Weights of a small GPT-style language model, trained from scratch on English Wikipedia.
Size: 8 layers, width 96, MLP 256 SwiGLU, vocabulary 8192, 2.46M parameters.
Training: a variant of SOAP for these matrices, 159M tokens, 4856 steps.
Each number is 500 + 25 x the weight over the matrix's rms, rounded and kept within 0 to 999. Layers, rows and columns count from 0. Numbers have three digits each.

# layer 2 MLP up, 256x96, rms 0.146, rows 141-208, columns 0-95
524519489476513486536470498499506515515494491522505512511459487505503482510548452454515524527514517463490525483476491509520500512516528530493510491483492520499498469504513492494454486531497516506530470467485523486465506507527486517498527518485516525471463486475497500522513489499536512469
486479499497503544447529506497511526502491515534511487501478498512553521496532509515511517481508518500465498512497517456488462493536482489520531506486494496472492452461497470492527550542505472489571506495507482482516532517491536518488535514478487453559509528462478462542496498514536524500
526522490490476519499495494481501498521494513441491471493481490486471478484517518510477512483483424520486481499504472523494483477501501501482507469492519516523502485513507530498504474459523522509502478501524505490484532512530469503503529479504494513477511497548508508501515521487491490467
532480535534489512516493478500492516516466507492479488528514469505517527563468498476484540511489521531514539518500490477482514506494515485509513528554480477502474508506522520494496533520475476496486511455474488512491530513526511479457540523504545484465490472510499459522529503489504466488
505507537535521513463561518516467506483537494531518484532466497477535482484498420457530513487493485480516487495437506482479523458455497522439555492523500515551529491537468475497518509496486500502497459515509465476466529512541524492496541541484522524495515467490504435541444489524521488481
493461464471459518527525471505505472523491518480539492525495519531482431474466507469547475513522466494426533488446490539508507491471522475497485455468523549457526550521527557536502541491527485501490522499468481522512510543525491485523506485485489522520500462537496473452489542517470448523
527524507500450513501543508502492487488477485480450461483513506525515485514509504543526486503488465516520475474497519461548499502525474483505504524484495507484466525461505493505509504487476476466518454543491486468520526477504499517496461541534519499488465484511470548485514520485503559501
495516507507469521499494487519555472508496493529526505542557493524488470544496482508459489482474470544519454520540523498506484475544513503537521481478522496499493491530513480479532468486513514488524517517475461476499479528520519527484495501478495486498513507518517523497482502492463471526
454513552522481455461479507440489509475521499497511508485467494504515514468504492526467515520544488453434507508501493459520524505499505446481498510504532512520524475482519516473483484467503515547529471458472515505527474477518493532452480496510489534516508483496485552519514483515485513533
520514517515501528516471489501511536481513554525486544518509517498532480514461481544458512450509481512543517523520544523525502498509486515512496489484479498467519486496508487543569457500530518518496494489500523459438488505510497483518528487523485465518495507489475492535481504507453515520
547492529483516520533522490544502510511544512536492514528482516545472479555479500479555516479498509527489513491546516487454460472506552535534505496481448483504499500487468504508502511495494513515526540473476491517536423520504479465507476529493489468493499541517518502486493534453525492526
508490504503550476474509496516504500532506508475468512524502483502512480471504500473490470545493514506500534509485484525472474484517493483475528531503486468528511509485512504502512511491494502540517511541516507480482508472504485499526515492506486510476521501512482504466484466496502490485
515529500523479462519499504532497500489437512553486455541479497537540502520518515469451508488544475462482488555466539541477515503538461475502469528487493503524559461524486502514521478539508479509534512498514543459501515495486522510541441476509514483464484462485485489458502508522504480519
538545496478474505465515504506522515475487470451460538480532466515500511511517587503509454500536517489476497478509498502514502518539477467488475481499472491505456481493458489500498508483499478510503533567456446522541498506529515498526506467505531445470511494513522518518516556507509469514
529559499491508504447503518505483502481446487495481477494518474496508522525494503512471508503457518527501470514517515501500486518520470488539509534481485498580495510494518508482496498467511485492549496528547472550503479477513537500481525519495497541489502499529483455514515491493470480523
495495504515474548489513546487477482501475501500510487491563501508514484490492513538493507528543470514462486535493508470493508526480542506478464464511483487516531503524518480456515470499514545527499487542471478507485495473461533509486539466539441517537472496494467482484506486479478484498
517527477543468508505473531455455450466516466484485530493511513534527510445526514500503494533521497520485495499485496519469516527528506485528477517512521489505507495491537504487507519504495512518501482535522517502519464517531526494507539482515555522496490501504485498529535509498484486515
539549508491524519516470500449515524503492507543509551511532488522483472515525486484467495527488471495479498509489489501487510501482504524465518534509512458536506538497487488498543498490522496514520551471519475507546533447460496550477514447458507504470507488522523539458520464520495500530
504517520465479484481487493470495451496482512518478515472475520475499505531504544490497497507503513536477534482488494524552470499539481505506526553490519473495483484514488499525513557462431464531529477473530501499494496459514534481493495508523491507469488456495493460498484496503476466491
480508476513521543514475503498539507481565490503529497490529500476513476480502487535533504482524468528506481485510510524471504551492451484495504492542460482489524452493490491548456462549500521487518486478472492474518459523493472472507461513501476491538490558492520521507499511498520493497
494496506511463511545494515511494475495525503465509483466504519494522495480512514541544500500507484513510468527498477523510490470484496489469509454491492530455520478456474531532497474509498552466479477527534530502460532547496448493516500488523524471518448492488508537528494500477480461513
519511493508478528504511496476492482511478501456484525497525524504482548537462471472480473514460507511529461530446541477462495520555581497528486541500577507488475467510501468473482503517458495494509512477487497502477475494525524471502487466501506541486528514532512524496514572541480520501
499475535533499500471513506497532502447470510484523500489509482512466512476514511526479527510511483496498451515545520481483503484482508506504510456490483501536535468510469496488557517507515514479493464467535522499479494509477537511505473529513491479462414508451474505495523490482512528492
529501523480456512486530523478486482520449514502504513543493553540438494488494517489520479507530519507464510513485496491444496483482498498462491481524514512505486577488512542500500488486510534468513493540527496481518473474469505482501512489483493554499457465545481496523535506490466506510
464517489516500587525507530478520449491466540508507511547533475511463442507509492504469464548447472529577491547535534498475480448455579469504550490486561527487512545523497450547470533449454543436573489593532470523505445483533483517517546455465504531491528545531525533469500510448521522533
507537489494471505539512488469499530501506489492525515475493498510431494503504476538498509518532486506459481478500491516496484508515520518514488461493495529480511517498546492513498500488511530501512518507493549492511479473459487494486496486487460536477497567517481518509503494463492512491
520533485501477496514528495500536538515520507492508482526505516522508528499505462497524479514524493493479498469489451485514476481456508480474530502541472489500477525557513554516452498527501514503511465502483431442499502514485478500446499527517517498505516500531531501495539502485478494542
486523560494515520517514487486471446483503502463517526527525556524501532468493524489511508511477486531475461503545482532465515546523481473461499501479567505467562535447477466460475434453515524442501503531495448496511490527527494514566423487500433550510551460486481481473516491506484454515
516554485473524508498502484527488513483445507520549498492482512529535490505497446517523490535518522503511521453491523496505527508503509510507501495523473538493534489493541476491543472536513509496499470461487504465482499498486528476515512516499491491464522572525479526505482528503515495521
462533500506485503493516479497486503504518478469457492478547511481497481516509511516476506520481496514505483484478499483480498483482504454533527474542490513528541526432482471510473513510499546484488454519528519492479494498512498517462493513509437530524518515475522501462508532507507507532
482494470459502477563478490503509510529462544507483462545491501484503468502493532462557530521488459535451432502479533476481520554495479466459490520485536505484506534493462508512461472521488529464483499539451478535492507523516466485476546480529487522500472486522567502484525455477507439435
478538443521506540553477510484483519483498519430489478469481477537463476523490514539517493511479433512490457495487509485471481495460522519518502469521502526442493541503525502525509533482510507465456492532457489478476507480522557504488497472506481492510472514512504520531537527500488487472
522435487526523489511493491540517506470504541524493487573520544509466495506575511513518491500491522456480565502561485488486475461500512501459466455504498453487528529517474498530531550507517495508542501509516464518506577494497485504497507512466527527499479444485472504487520531461505514498
479541499497532484562472484510508530483499465441521506505466509450477491524524521508470474470450501482491487505502522517514527506474457523514517525496548553470492521447527536522497479503494433477517488510466514524488509479507497466483522492481470521460523505528501497484499521508489546493
549506496465484473512477457518429493486463492520500482483533510488506475520445552520456490489474456475533471551544546554496451539533445466569480472508566482504523513528480480507519475495533447480493465524476503494515501502483479509547495486485496495488499479520528481510537515453515513531
488489516478466502535515477464506509519483512499522526441480482512499494520510542471537507510501478510444471473478454486520497486480474501500485485503482513491503496491502523500545506546525484510491536500529508485526526509479460446465524499543514476519494466479481502530519487520489470460
511512470529463530502521488476512491520514525531467533487479532475514535524524495531429502480504476466523526491541512523471546559481536485488499524509483475475441524485536465473480470456509499546473490516483470494519511483466481483468529468513485517436490490500516562460532469453516488537
457527514493549542516533479527506408507494550493486491552506508536466517539516478457500518513470519527546479468560515500539485451448519502479496506503446459516530526511483510510529505488516522445523493513518535530471490512518528484492561517487505505521513539533446499521465525450494501503
437491460494462585527488481520543526508499507508517492534504554500477466495522500530500501476482473492492463543528497499489437513494524518491498517504496521460502504485475489532433495487496464479554534501513494458475528508538480525517518482447468523521518508467548509531504542513497514484
520497511485535432519510547474470510474488518471497494519503512492522508520518485512523476507503533510533529496557501494540529535518460491523486486476493517484495532463505517474482494544475498472529485509501482477510499501511480510494505542514474538483504471500533544498510536525502463475
487505473491492518552501489488494516541490501490529462539481537547510527521500459503503493497517469463528480498480517486473464494490490469468518516493544530450484525438512507508486478487469518507513510514478521509516548497461495497470520495528510507509525484501471529439498464488499501499
496498525533480456448486517487529517484537507500542511525487495516486504507513515503455483499560509478493518515494499519524482528528450467503452478514477482536527546516536470539513527522490540566476494489491543549536502502530531458478528477499506484510482487485543505522471493451471521532
478477516509471488505473481467509454528475554523553512528457521483496518476488458522530512507511473448496477494495492460484489484496501462478513513517533543486494496473517479488564497540478472495496499502482527525504511454504497506530485519527517495531542465470482513501502461489504527476
543513497498505481468487514521453513495477505496533532516472515480484501527457467513507493506491508489490487516482510497493483514518528508534518550487536489503479474510457471478501480475516456505471513494493465497458512519525491508487481490500489509447514493522504481465501496506515503529
505542488435480494529511503501502461531507500490525439504472456513536477559508489497470515475500488487470508493431506513488448522423524499542506479505498482521468520532535541490476526536491476512492479487503512484511523486501464443468503509501490492531493509504458522537493505520450543474
488489492489475543492483545514510510523481506552505481501485476505503495484508460484563466510486533502515518492454453540495503498479527496497496541559450435516497514509528497538483500493510480460559480506516476521554526476514492542443552468498479489511505531510476529514487454511489504485
487556514495471493469508474502520491471493487529515510495547546531471518528485532501493473522510526528480509502548510539481505529508512474512500517475460492535538513485471525517472488500511488501532509489448513493528462504519512490500495476519523492507499508497492518499505529508507526538
476487508487480483459524543544515536512489514516480522504533471497534522521494482551472497490579497489463549517516516501526447491515525512512511483468469489533513480504503484528499499503499542510503519499478511485476491482543529517475547498518504510480500493486538476517499523502513449481
511473482526525500475480494470501497466474457474511490507475544500517450433516481505523488525511496537478530518529500467479486519556497509472509499485514519529553442487492512512501508477496477515486485478519509445528474527489504516496430473478481521519475493513516530519523516539498515516
479511510514481505525497542485526529486493470483509465466524410526496505490496488521520548521533482493493511497509526508525513492470504495465493491499463474520496501479498511523521511481489511460490511488489495491498512525468524478490499486552510466488502536538488516531512499459482492456
491480515573495485516510520518487508530530482520507524468464520486487464489487519510494471529495488457465449539453497506497508506480497488487495497536564549500508494511536481499488532508479505514509502512496473479493492508491482503498527457495497560556531528514463531450537487505506510455
523505496543531495504534519527533486495499504535493475524498514463518450499476467526509523482474506468505518474486534489552495527503487504527472491503471488509520494532481513508543532491512505516463504497499530498447502500478474455523559501495507477505449484482490489511478540507486510488
495545515518500532483493489491524536461451515495523503556553497585469497532506482503490518551534495502517497503510468490518555526547515478498484538449513469483497505480503482483531503520476525465518508535518503515508507474499512542483519535505462528496551556493488500515476495463486532518
558507530476522511502459554525540537443425517519525492476523511488503530462485465547510540522499486526539480501432503512471485538530473483496535494495497506540524510491497499450480534475485521462514498482510498556451539473538500520510493499502542497526517544468460510539508456463475517530
488546478539483492501546486477490508474496474486560451498491474490523520486525473519547541516492507497490485512493508486483485471498479512517526514502506527542506546508531463482531496534537535474548506485503494533512527519523513537468470525483506454499496491541531508460510492473518484475
504483507512490502469468493520520540486512502525485520484462498498524523501487524495514540472473487486501459515518514514495455485497481507475505536518495526474495511494461509572507499507515538528544520466527502528481507502485487516530509539505539436494467481533523475484541544495511490486
453516475491432499525502534499527530481475485465471479460522474504490520532489513534494467484536472518502525508496494536496523470526500476496477490487473512499501523470476521530485511487491508469482510517487541471500489513462523513464461495535474479481501512480481542502515521543529512485
532517519494538493503472518527473511515486501505504494522505492487505480492482467512494486485500530508498556500481493502500498477515505504486514537505499486502472513511520521508513521470535465522507515529493475492553535460496470494534504522488467484447496491503516500500530478522488510491
529471557477533468469482533501496501523505495508464482515491496483493472514488497477519490485524502490507525504506494465528491493519471475483471530469473494489522494493471529486512496495495491519520517499520511521537522483512495518524530488552488485482487498484518465496501473527459516531
488497528519566469528478522514468531506534526514514462503458433480468520526508464482467489454464548518544522475510476489514499518504481520472499541495414472476470504518541489514564465525469508490482456454494521507504509496491533456501515502515521501466421510459490479556495479520496510507
526543529507523475485484527493496526515474562534508473556501512545488498493503513492495494467540492500485486539504483533466543518524489508553441513493521457480458502498516463492502456524514457484496484502480469511526468481529526499496499482514492501486536493540524504459535454525499537529
505493473496464515524506543524517456486482511493513493544495487511546486519522518515459529466490469482469514483523523527480471531460479516521514473507486511460475534518512461530520479486511498497475486472479500477526513510488443493486523520472509523463482526489503532531464521481467505475
511536500505506511495490473482467495501498517519511525479495491492503510473469476522493518488516505468464479531486494516486496498467500514551480481543516521502467472496511504510513518502527492540478521493489540504500523504512497520479508492496482484497498469499497554503555495540477495495
489493514510490498471529489495492481506521478498479487498520512480487476486517484504510488518508519514495501509485512505481499506522517485515532509476470487548473477527490483515509481452495513521512505497518494494521494498495497521501487500459457533516496520518480495513510474525483543485
496511463469510501465528500497481507518521459506485510472492520498495493482472524510475491479495506498516489514526518508508500509513487511509504494479474474512517484477529515536492519489513515498517428453501492515517520489487495503508526493530470512493484536479514499495485520507473516482
505518480495455529536470465513474506549514544512519478463503533499480483506469484477484516539484493491508513502446478518510485520479496504525463522510545541480478470481484507547477526513483504542517510484558537506486509467519510553513470467456484535437499487495498546509541493517508506459
495539464439495505510529510507493478492498527496481495497488495506506518467501521527540468506539500459498502486526495533487527517517504495502504511480505485458507461494499508523481535501472516534507484519489530499523473531481484510472464513480478491528474513491503490484485490512485483502
498454496466459503488514529510513471511525478485462488462542507468495465547511503538485514479519510499535467488479504503511518539512468522549526426476517515461501478485512485509509491476491509492491486531527502523478499502489508525465485460490469492547500527468478476521474546507501512472